Each number is 500 + 25 x the weight over its row's rms, rounded and kept within 0 to 999. Layers, rows and columns count from 0. Numbers have three digits each. The size before them is the row's rms in percent of the matrix's.

# layer 7 attention query, 128x128, rms 0.133, rows 0-10, columns 0-127
077:511535471548468489536475526521519535523494502507537522529460456525538560465484538457471484512512512459479514504517463483506525505507507518508486519506500533500497482521543482523522513466490508497531485497485500522453481488463511494488553480503495496512518456485466460449532483532476522531489490492517520446513487489501503537516508523511536495504500520526489531527486459457518504466510
078:489496514479520506506496393510535509497534506458549528532505510541520501502505486512495527531514515526527503512502487496512453495475484478504496503512490525520496483519488474472496460505567506542491524554527477509493516487503456498487493524500530509497505491510492509506466501510527486528540445535460482509461495519530491509487542541557501508494503482519501519488474466474470532514529
082:475490530493528484494514448510496553508493491497509522520535507534491483517478522546547491476457525517491516530500501469507513454479513516497460485456527525499473498506485477505503470526533542496535483516460446509459505538521497508445503498470495466489462499501494487501510521482508501540523484527523506481462510445499493487451509539516502464477521504487500487524475474505504542506429
077:464524524504477479492519459529495449505508496535488507471502499481507432486505453510497512542528485486464546517497479498530525465495555504484503492511496527471474504507467541498529513503526510460509512516480466484515472493485534492465534509473532471475490465496552489475486495547498543485513481476499489500505495497481498506505503519521470487485542517517450542528533464534486561512482
119:513523490498500481492509474469509465530492449523520489468518517410516509505468489481505529520512479550478490536480469537517530513497513476506522492548482470472521520523529533480500536474497448546464457489511532510523475489513488507548536509471528488479514504504499522510482505495497515465516488488479452532538513540522514482529536482518530493524501524502488497480473470513475497483540
104:540484486483502488498476507514471501492496480469458449502450468490526495506467503500484511493480514529482538446505503522503471549504525478531520505519502487475518490516506498500501559505479492543459499504530526520508489484497523503488513490569503527544511548494473495536502491462486522491482499479479529564498493530536499477507490476455494489518488488524548501473449538455494478519541
141:528519502505496493475502483498488485520475452479493494457500514461538517533449499485492501525511494554471504489460486514502496522482498493500534500555482483464516527529536540494497552472526467577462484507523532522503474492496482502512516528503522508488485537497481531521459514468504492468506495495470477554504511539539510470512508490490525473519492537492516485457459514483460467486536
083:512456496512499442531499516535516491499518522495462479499449435505517469506483529518482483499485485508508505446515524492489489538512543456490477511483503482503513500480469487507488545475454516519493501454505483503519497502506495522471512518560478553552466560524490487557478480499487516464526497518462512567512512489513479503497472509496475507493502491510526505512471545487518490518505
090:511553519487514521441490468485454529506480517471501495482522520497508530520489462505539501527532522492482505522493505501478465517495428492476531475540471465484483542508556502480540521494560482536474499483513536536485509488503467486508503519461517489485516493505489510462506504468533488523488520523507488498544531529531505468477507479497497504492497553467515483463522532530494471528519
129:514510497507492503482513484510468479527469460486487498469483521443510520515454510507497499533512474542473488496468485494492516519501500510522537512555488477468515531522528543494488553481504443552454492514498530519502460481499480471524517493517516507492484545505472506538459517474507493442510493478497466536511519528531497473500523487500527468522510533480516493458472522463482457459522
098:506518499453518505454474521470472543503502527493487509489494526490510538518508496502522485530532537466472512486533504507499466521521444498537549487512473487468498516517538507485533511513537481504469523525539530536503498504516497467503512514516521504477516444515468483472489510466499489539470513474542467505504513526516485478449482452488515498459474560446512485461514527488479493520494
# layer 7 attention key, 128x128, rms 0.129, rows 0-10, columns 0-127
088:521502475502541434448491513499493486514507509542513515478491468456464477487486466499455497476524520484528478469474490555534477477513468542481498474488487491473512508448467457497487499481508527528486483484515492513504511450494511531507520505510546502495508483473529478493479554519460474463528459503481511487517487507501484493496473554493493538522513475454490498473472547525518484501487
078:521521474504486482463473515510486513521512499491512502481512485510477465466493484476528549510545460513514480489491484514502511493489518543466496485506537510456517533495512516522514506495467464473447505491511533502538524477545482471543540493470500496512461517488526533499466507488463475478528413502489512505525509522546495464513511527489535488523468538469524489499495481489496452492446
076:506474516501461531509469493519486528481483491473513487564488496599499523536506493499459514462447536540533528471490520498497536461465538495497496566472522517488486501514522527507502510499515475495503542478532487512491467504499504487490497486500441511473480499499483502503527456494493523541461516507500480516471508528509516488490491528497505457480522523522531536531506482487499523497530
075:471508502463463544491485450509476516487532506466530483543486499553496522471498497508457507480510490524508508497535502485486540474479492491532525509455502485527491497517501473491479487483496492536545520562514530494496494468526498488455515489505492532498496477532504499546500483519508529509488452528512475464513475489484526477513501532522511471467505524503552500558482470435469530463506
072:511517500502523498488534495448562545483480519549512508488511504470514474527502470492517482492490519505486463531497492534481515504512521490523491481527469514480502504512467537519535503504537555501476508513482499469501470498508496489516489494484514469465472485526506466463469562486506472471489588450498484507543505474529452526532512485465480539547495486492503496469508512513495514478486
073:491481532521479489543543468477512500480498478568490491487500480478521503527490518529488467519496474519494497544475520514511529508523499502508497528528491514496495502488518527474466483525483462455471485509472472481507527508506497503539509474513512480480482529505506455483509530488509466433534571444457496512516519517513447509497499471491452532552555498503506534489496491528502497483520
103:502495510497489478516553477477511499480489474524492508516477499488544474535475483507489498501494495486471489528495494525488523510515508522505531561541507515479506505508477538517504489532481515517497487507476500470496474509500512483529514491546528442479461537505496434504517542479540476445507580430494529513517517520491476507508504486466458539531560495487495527472501514503479495490509
059:507490521484464489535480474526465450464520478500479501473465487479483528488510557519468509514514479507513471489452509477506505493532532491500487514484498496520511474477520502472431516462451457512483521525519473489484512462494502515509540496523516521487487546491518527504465451516484510473544422528467505504469502535519494479519511489540523497498501507499537492554475504503523504474491
112:473501481484498483478554489462477524470467481505532494518504490522515488516523464514499500480474520463487516550524498474492534511506497513527529533529524525478482501539450528534522468527504524487563502499477516482495501519473510471492500484543503441489491496500481440511534543500521495477498565425517509472494497478477488533485518480476479539503516480477477532491521498496491530491501
084:521513477489517478503497487478463504455506461525501490520487533472528471505499497492505484510501467480493493496511483504501540505499501549543533581550518512455467498518484538512507468528495502507535466526476512486480503515486493484529534496534521449464467531495508450502515518496537465462490559430490518494508508493514458481520524480464487549510541490482507508499509497498496516494507
152:503502472467493491492533502498482528469479466507520461509513490513516475525511458503500504489474503467489502511543509476491546528481501540533520586539511505464473505550450544543504481526510532511539486517485516481493483510485517480495505498525497452495477519480502448507549519491535489487481556434514524491501496463493502486503508486479498541492538476490479518491539501495496529508520